Weights of a small transformer language model: no biases in attention or MLP, tied embeddings.
Each number is 128 + 24 x the weight over its row's rms, rounded and kept within 0 to 255. Layers, rows and columns count from 0. The size above them is the row's rms in percent of the matrix's.

# layer 10 MLP down, 128x512, rms 0.0659, rows 0-127, columns 256-287
size [ 81 112  80  96  89 106 124  96  87  75  92 114  76  97 107  94  77  91  89 115 105 110  84 106 166  80 113  80 118 138  96 186 101 123 116 100  94 112 113  84  98  92  86 102 185 109  85  93  85  79  88  95  77  87  94  89 113 102  79  77  82  82 102  92 100  85  81  94  77  93  92 102  90  80 105 122 100  95 111 119  91 106  98 104 126  92  87  89 136  98  82  76  95  95 123  87  73  92  93 115 102 103  73  98 111 101  80  91 113  88  86  77  92 102  85  92 100  98 113  95  95  87  78 109 102 133  95  77]
[[ 70 104 105 146 129 103 148 119 119 165 152 144 139 147 120 110 155 155 101 125 118 104 129 117 126 119 127 119  94 158 133 118]
 [115 118 119 172 136 105 125 171 135 170 161 169 104 122 158 167 132 102 144  97 152 101 114 149 134 141 119 148 108 143 125 163]
 [153 135 127 220  81 105 129 115 123  97 152 113 125 128 115 111 141 110 112 123 122  95 139 122 123 119 143 116 129 133 131 130]
 [123 149 162 100 161 145 142 108 120 121 173 110 141 152 106 105 127 167 106 116 154 106 136 104 129 125 146 119  92 158  85 113]
 [103 128 113 126 139  82 108 141 148 149 133 141 110 122 145 124 125  93 145 123 177 143 116 149 153 156 130 160 125 113 117 132]
 [132 140 111 109 106 163  96 108 156 102 105 174 173 150 144 106 117  91 164 170 132 144 157 128 135 105 157 143 163  83 115 118]
 [138 145 146  99 172  71 139 135 138 132 152 128 133  79 142 128 114  98  85 114 130 114  91 138 112 182  99 111 144 131 101 113]
 [126 133  98 119 118 142 139 129 122 108 123  87  90 143 146 151 112 104 106 113 130 104 124  94 112 114 120 101 142 161 131 113]
 [145 162 127  81 141 110 128 155 106 100 135 171 146 144 109  95 101 131 143 127 134 119 131 125 140 144 123 108 125 110 116 110]
 [ 85 141 135 158 129 113 118 124 133 157 122 132  95 149 146  99 148 109 108 108 133 107 145 139 133 112 134 111 136 157 110 140]
 [157  98 191 185 109 126 129 131 119 107 122 157 157 124 153 122 152 140 140 156 107 131 113 127 139 142 146  90  98 131  94 127]
 [114 143  86 152 107 185 162 137 158 172 151 151 126 139 118 139 134 146 141 150 121 134 147 142 163 100 118 144 126 108 160 169]
 [125  81 167  71 152 130 134 113 126 149 132 117 167 151 143  91 142 110 147 113 156 128 100 114 126 120 130 137 121 143 111 124]
 [119  90 133 141  87 140 136 107 110 122 127 151 151 108 132 139 139 158 162 140 137 141 128 125 155 145 163 108  90 131 119 125]
 [114 104 156  43 144 134 124  67 126 159 133  93 176 121 151  98 178 160 149 149 134 126 128 129 132 138 136 108 136 179 123 107]
 [175 151 138  65 131 129 145 153 122 145 133 180 142 108 120 139 144 126 155 130 132 119 126 153 134 122 103 145 139 100 127 164]
 [107 111 113 102  98 104 122 132 135  98 102 131 117 130 111 103 114 155 110 142 125 153 151 116 116 131 159 138 110 148 145 123]
 [162 114 139 188 136 146 110 125 132 113 108 139 122 127 106 164 132 146 124 142 136 138 119 123 158 129 135 140 153 120 124 120]
 [137  93 149 142  95 157 127 101  96 117 108  75 122 130 141 117 133 145 122 121 108 122 109 123 116 105 112 117 114 145 117 133]
 [149 150 132 177 113 142 122 109 112  87 134 106  82  81  97 165 127 142 111  98 123 159 148 126 134 121 100  88 135  95 124 117]
 [128 126 134 124 130 208 153 172 164 151 163 137 115 137 148 167 111 100 118 128 120 119 119 128 134  88 115 119 103 126 142 171]
 [134 127  92 167  93 155 150 158 130 140 126 130 128 100  99 156  94 134 127 162 133 127 149 157 159 122 133 125 102 108 133 159]
 [123 156 125 113 170 115 144 130 124 130 170  79 120 119 121 117 104 126  91  88 148 129 111 113 135 137 107  76 127 144  75  74]
 [110 105 153 128 172 133 135  93 127 130 127 108 176 123 114 111 130 128 146 131 129 173 113 125 105 144 118 111 126 129 109 110]
 [132 140 127 162 136 147 135 145 146 154 126  45 124 130 149 124 153  92  68  87 111 121 118 157  87  76 115 152 146 134 124 130]
 [146 134 137  96 147 142 118 150 160 157 146 126 112 141 124 165 143 112 102 116 107 128 153 138 103 166  83 137 139 152 175 130]
 [116 106 116 162  83 129 123 147 117 149 102 129 105 145 153 159 126  91 117 134 103 126 120 157 104 129 129 191 161 134 154 138]
 [107 121 133  68 146 100 127 154  94 161 149  90 113 113 128 153 111 131 152  77 130 127 104 133 120 132 104 112  74 144 127 148]
 [ 75 112 124  97 164 110 162  94 129 144 176 114 177 122 150 113  98 153 147 151 151 147 112  94 164 162 172 138 156 128 109 117]
 [104 146 126 146 156 124 108 132 115 130 138 150 125 138 116 122 100  98 160 121 128 156  89 118 140 147 173 143 158 133  89 136]
 [119 141 151 132 161 138 158  87 114 124 149 116 153 134 120 121 111 137  95 131 140 100 114 117 115 128 145  91 158 156 125  95]
 [138 130 125 230 141 138 130 133 149 146 112  97 136 132 134 146 140 130 134 120 112 152 148 161 127 107 134 147 141 139 132 127]
 [153 141 134 157 162 108 136 139 122  79 129 136 132  99 134 145 105 150 114 118 137 162 128 142 131 151 107  90 125 116 119 104]
 [ 96  91 145 152 116  97 128 119  97 153 102 147 102 115 140 120 113 133 126 108 127 144 102 116  99 141 157 119  82 178 115 138]
 [127 113 143 134 123 102 191 121 101 140 154 112 123 151 137 140 142 154  86  84 139  85  95 123 119 139 132 135 131 161 150 118]
 [164 112 132  90 101 159 105 148  94 106 117 111  73 122 123 134 160 124 123  75 122 133 107 144 132 121 113 134 113 125 126 125]
 [127 139 119 124  84 143 142 143 167 155 120 143 118 128 164 151 131 114  95 106 107 107 108 155 144 106  87 133  95 111 133 173]
 [ 90  79 109  58 107 126 132 107 119 173 128 122  91 121 133 141 166 141 104  95 125 118 129 132 113 135 136 115 114 156 147 160]
 [121 104 148  73 121 137 142 103  95 149 154  90 129 136 121 142 163 152 129  99 117  95 149  99 121 127 101 100 121 169 115 127]
 [126  89 141 189 123  94 109 122 137 125  94 134 111 167 139 104 139 114 105 121  88 101  68 138 112 139 140 139 124 154 132 121]
 [154  97 106 107  88 154  85 159 125 121  60 100  87 174 119 121 145  86 138 124 112 130 118 153 109  84 120 150 133 111 141 150]
 [104 141  80 153  90 165 198 157 131 159 128 114  76 144 114 141 100 108  97  87 102 100 150 114 114 122 102 136 100 135 154 137]
 [ 82 111 115 167 146 105 157 119 154 137 131 129 143 119 125 149 107 129 136 110 152  94 164 115 125 153 129 153 112 145 157 163]
 [127 138 103  77 139 131 139 110 131 141 161 113 102 124  88 147 121 167 101 119 124 123 152 111 124 153 125 127 140 148 145 141]
 [162 146 128 124 127 158 128 133 157 150 106  74 115 113 123 175 152 116 105  86 108 155 118 127 131 100 119 129 134 146 156 134]
 [112 112  88 114  99 169 122 103 171 147 107 146 140 137 142 130 110 131 144 163 102 148 121 142 152  78 146 126 144 101 122 141]
 [103 104 109 134 115 161 120 102 111 123 125 103 146  94  86 144 113 125 135 143 111 150 138 121 116 134 133 106 139 122 162 145]
 [157 162 110 147 139 117  98 188 118 121 124 155 100 107 146 144 115 106 173 113 148 135 116 167 136 136 103 168 114  78 128 126]
 [119 123 129 166 129 126 121 153 158 133 157 142 121 156 167 119 133 105 130 119 152  91  83 119 123 119 119 128  83 126 106 101]
 [ 99 132 132 144 181 141 141  88 119 118 150 118 120 115 108 134 117 142 121 136 109 127 105  95 128 133 139 110 165 114 120 110]
 [124 105 150  28 114 109 125 112  84 111 137 109 124 123 117 130 109 151 110 124 117 135 105 136 124 153 161 136  93 132 115 104]
 [133 193  91 142 130 136 118 165 135 118 160 115  82  92 119 142 122 135 100 113 140 154 143 134 150 125  86 123 111  99 134 165]
 [126 149 114 184 134 138 135 135 143 116 112 141 157 127 147 133 123 114 127 152 121 123 156 130 136 167 162 148 187 134 115 139]
 [126 117  99 178 115 124 148 160 131 132 122 153 125 107 111 135 109 134 103 139 118 119 133 162  80 158 151 156 124 103 142 146]
 [166 124 176 181 117 124 104 125 120 125 139 131 175 109 129 102 115 136 120 161 103 155 106 163 109 134 170 147 173 113 102 112]
 [160 147 119 137 112  90 102 150 125  70 112 143  86 148 126 113 114 138 109 143 139 122 169 142 146 106 109 145 162  99 141 111]
 [ 92 124 109 120 136 114 107 127 124 143 131 143  88 128 100 117 118 172 132 107 141 142 128 129 120 122 130 120  78 135 125 132]
 [134 138  81  57 130 145 121 136 157 115 129 127 120 142 109 117 117 157  98 138  94 122 176 112 137 117 124 130 156 109 133 119]
 [145 155 125  36 160  93 108 140 135 106 122 126  89 144  75 124 143 131 124 110 156 119 123 104 133 146 138 149 136 102 130 110]
 [119 137 114 115 149 126 171 128 175 159 157 155 134 132 143 143 163 133 111 127 126  99 117 132 130 108 102 112 122 149 115 145]
 [108 151 124 198 142 118 145 115 154 110 156 100 131 162 133 129 124 122 110 155 159  82 108  78 137 120 125 142 132 126 107 123]
 [152 110 142  49 155 122 112  93 128  99 118 141 144 155 128 115 138 155 139 151 135 161 141 110 121 134 142 125 153 145 118  98]
 [114 134 114 141 124 140 156 152 121 150 154 110 128  90 124 135 119 107 114 137 113 148 143 154 107 140 124 138 142 119 144 135]
 [122 180 105 171 114 117 141 131 185 150 101 139 130 177 145 118 131 122 108 146 106 106 131 117 135  85 140 114 107 152 123 126]
 [ 88 116 134 196 159 140 141 126 167 158 122 147 152 156 182 106 115 118 158 135 161  95 119 121 144 142 156 144 128 159 124 122]
 [124 113 100 103 100 140 150 121 118  97 122 156 130 130 102 124 125 125 118 165 139 125 146 112 133 111 124 150 116 145 140 129]
 [142 142 148 178 142 128 138 140 129 109 178 106 121 128 155 122 111 112 124 111 111 108 130 135 123 115 124 128 114 139 135 127]
 [133  93 140 122  99 179 122 101 118 136 149 124 126 111 149 149 122 117 137 125 135 161  58 128 145 107 156  89  92 106 119 144]
 [144 158 120  48 120 146  97 140 149  91 122 139 117 143 114 106 147 179 124 119 145 130 125  95 148 110 122 138 149 131 120 120]
 [116 132 139 178 128 115  94 142 112  81 100 117  86 103  83 150 137 102 128 112 109 156 112  88 118 119  94 107 167 104 132 112]
 [105 142  92 153 134 116 138 155 162 148 136 124 106 134 139 152 110 103 108 139 139  80 132 128 109 116  94 129 126 143 178 158]
 [116 121 143 178 127 105 152 156 182 152 143 149 194 121 172 122 125 133 130 158 147  90 148 160 138 131 136 140 101 155 148 138]
 [128 135 176 176 176 109 124 106 140 109 128 122 103 132 129 145 115 127 123 108 139 102 128  81 121 135  98 105 138 124  96 102]
 [146 130 164 161 156 141 116 138 116 122 116 117 141 160 143 126 153 101 125 108 123 116 107 124 114 144 105  98 179 137 124 124]
 [134 154 106 101 137 110 107 156 143 101 112 127 118 143 126 113 115  92 106 119 122 106 155 119  99 123  92 145 153 133 139 120]
 [113 155 129 129 168 165 132 110 143 139 172 111 159 126 103 135 129 166 157 133 159 160 126 109 139 107 116 107 106 113 129 127]
 [118 101 114 140 152 158 121 120 149 145 109  85 123 107 127 176 118  96 118 137 119 142  95 109 140  98 111 101 140 127 133 145]
 [111 116 145 124 123 152 120 105 124 129 110 141 163 136 103 104 158 162 118 143 116 140 143 144 130 153 141 126 120 169 135 127]
 [116 181 114 177 140 106 125 148 157 148 141 122 170 111 170 114 129 101 119 144 144 121 110 180 137 129 137 154 159 133  89  90]
 [125 116 107  60 142 151 160  98 126 133 140  90 160 112 142 139 137 117 144 133 139 154 135 142 137 119 124 104 127 141 124 116]
 [147  90 150 117 156 115 134 118  94 106 144 105 128 110 105 154 135 159 125  96 156 148 103 117 126 143 109 127  89  91 132 123]
 [136 157  90 140 114 125 142 159 137 141 161 172  99  94  85 155 122 148 108 122 115 162 147 132 153 144 119 123 124 113 114 152]
 [108 146 131 142 116 143 137 102 132 139 147 142 117 144 111 132 133 148 125 138 131 107 115 104 141 137 146 125 168 139 109 128]
 [137 109 151 100  67 133 143 101 110 113 111 160 154 124 102 119 142 131 125 137  90 144 144 153 132 120 136  93 107 128 136 100]
 [149 142 149 173 169 126 112 149 136 151 131 118 117  97 145 149 174 103 120  96 115 136 127 171 101 143  72 152 124 137 122 132]
 [108 114 109 199 108 135 140 133 153 139 140 136 144 107 156 144 135 123 117 150 147 111 161 142 121 158 133 105 115 147 127 107]
 [110 107  98 134 126 132 160 122 143 181 147 129 128 128 136 141 154 141 129 122 178  86 118  99 126 136 137 137 120 155 151 146]
 [128 122 102 145 116 124 150 154 135 116 144 133 157 160 129 100 148 126 118 130 114 134 141 162 123 138 134 127 134 165 163 136]
 [104 102 132  89 140 142 103 107 105 120 128  89 127  72  99 136 104 117 130 127 103 173  87 128 129 142 138 108 140 120  85 106]
 [107 141 118 120 119 116 149 162 135 183 163 158 119 114 156  91 133  85 121 107 109 125 129 163 113 161 104 123 105 144 144 149]
 [151 126 103  34 126 127 132 157 136 134 139 139 124  99 166 104 135 142  97 104 112 123 135 166 114 143  86  90 125  80 128 139]
 [113 137 111 138 119 116 158 140 121 126 163 180 135 138 115 157 113 124 138 149 118 119 127 126 139 143 145 137 114  98 102 123]
 [130 140 107 165 146 117 168 167 121 135 127 125 100  92 127 133  98  91 100 119 119 104 141 147 116 131 105 156 152 119 162 144]
 [150 138 112 153 138 128 108 136 146 109 117 119 125 123 165 148 147  95 166 121 143 132 132 136 162 133 152 105 130 125 114 151]
 [116 117 152  37 135 107 126 106 112 108 116 192 130 136 113  92 106 127 162 166 111 133 133 112 148 157 139 125 149 129 106 118]
 [134  99 150  59 117  86 107 151 107 145  90 109 131 135 152 141 133 127 137 121 122 117  89 114 137 123 147  95 119 170 120 127]
 [167 116 156 109 118  98 122 143 122 116  80 126 114 140 123 162 129 102 137 108 116 140 121 159 141  89 113 127 112  96 105 134]
 [153 155 150  26 150 135 116 146 150 141 137 123 167 113 140 144 129 130 101 138 129 140 128 171 119 114  74 139 128 103 108 114]
 [114 103 132 132 141  98 124 160 148 142  97 152 144 137 124 115 136 144 175 153 107 136 161 140 116 135 103 147 103 130 170 148]
 [152 104 131 187 113 108 107 159 120 128 108 124 111 143 133 109 178 119  94 131 126 120 155 174 118 151 123 160 130 137 152 126]
 [ 92 133 170  90 144 127  86 123  91 118 135 156 117 160  84 104 109 128 168 132 133 133 112 108 136 131 121 149 116 123 133 143]
 [114 110 103  27 120 162 147 117 114 130 142 130 117 134 109 147 126 132 121 131 134 124 124 102 137 151 127 143 117 125 144 133]
 [137 152 159 142 151 106 120 106 149 115  97 146  96 122 120 114 119  84 135 126 137 124 142  81 127 158 128 136 162 127 120  94]
 [109  81 117 111 129 111 169 130 111 139 147 120 116 107 148 151 120 104 110 124 111 114 118 110 143 136 119 118 133 138 140 122]
 [110 124 124 132 117 137 102 109 141 132 117 153 160 130 106 111 117 151 153 156 132 163 125 132 135 140 175 153 151 126 123 145]
 [129 172  90 226 145 124 123 128 151 131 116 165 131 152 108 134 123 137 134 138 124 116 145 107 142 139 134 147 160 137 152 141]
 [ 95 129 124 218 126 133 120 115 124 125 119 116 134 143  87 133 109 116 139 116 109 132 104  90 117 127 143 127 123 120 111 122]
 [ 95 119 139 138 149  81  95 104 139 127 107  92  75 152 120  92 134 116 153 109 150 122 110 104 122 101 150 132 119 152 146 141]
 [ 87 131  91 170 135 175 164 120 158 166 155 139 150 102 148 169 105 124 135 166 123 107 122  93 147 108 141 115 131 114 138 165]
 [158 134  92 161 139 136 106 144 132 119  81 143  85 165 154 104 139 153 127 139 139 121 179  88 137 104 133 163 129 156 173 146]
 [ 95 142  88  50 124  81 117 114 133 146 131 140 134 105 131 120 121 166 116 159 135 144 137 140 143 139 144 155 144 124 133 123]
 [156 112 116 153 103 144 125 148 135 130 107 132  92 140 142 132 136 115 105  92 130 120 105 119 100 122 137 141 120 174 109 119]
 [103 123 146 130 152 125 146 107 137 147 156 105 144 160 119 107 130 164 130 114 100 116 108 122 121 121 172 112 140 172 135 118]
 [119 158  96 164 116 138 165 131 158 152 179 141 145 112 110 135 116 120 102 133 126 125 150 131 147 128  98  95 127 119 135 146]
 [113 115 119  68 144 125 175 112 115 146 110  96 168 134 122 124 109 142 116 151 158 115 147 123 102 101 157 158 133 141 169 138]
 [137 134  94  75 144 177 103 105 129 131 125 112 169 108 129 134 130 122 128 139 112 153 105 126 144 102 110 118 143 107  99 122]
 [125 100 121 129 121 119 124 123 113 139 100 139 141 127 118 140 138 129 180 137 153 147 132 149 152 118 124 144  95 118 125 165]
 [146 115 132  63 114 108 102 126 125 132 112 135  94 142 118 144 156 134 137  94 119 118 148 110 133 103 117 117  92 163 115 128]
 [ 98 137 122 106 141 134 137  90 120 116 158 127 134 139  97 135 145 176 126 115 140 112 135  75 133 151 157  97 131 155 126 102]
 [117 104 163 113 119 141 148  99 121 147 176 114 150 117 126 140 154 155 135 111 143 116 113 130 142 126 134  99 111 159 107 132]
 [106 148 152  95 174 116 127 111 162 141 119 126 148 112 143 148 105 135 129 140 161 120 117  80 140 146 129 119 134 127 105 106]
 [118 135 129  81 147 147 131  87 151 156 143 120 102 131 165 126 140 136 104 114 134 116 135 111 133 119 151 108 136 165 118 114]
 [141 116 126 162 143 136 111 112 123  78 164 100 102 112 122 132 118 140 159 115 148 145 136 120 156  91 131 110 112 114 105  97]
 [122 122 143 100 143 131 146 113 144 153 162  59 130 132 155 131 148 119 118 114 152 112 103 107 132  86 110 118 133 129 123 134]
 [142 139 118 129 152 157  99 111 149 139 114 125 145 120 137 125 149 113 114 137  89 145 113 124 134 132 121 133 193 134 107  92]
 [126  96 168 108  85 138 122 130 113 130 123 137  94 122 128 165 133 122  93  97  58 122  53 139 101 103 123 103 138 129 108 147]
 [ 91 136 117 133 159 118 142 128 167 158 126 134 117 120 168 136 119  98 103 104 126 125 110 141 111 132  97 115 114  95 121 179]
 [141 121 140  80 115 148  88  79 115  95  83 110 144 139 129 103 103  93 150 129 130 136 118 166 141  74 134 115 169 104  92 103]]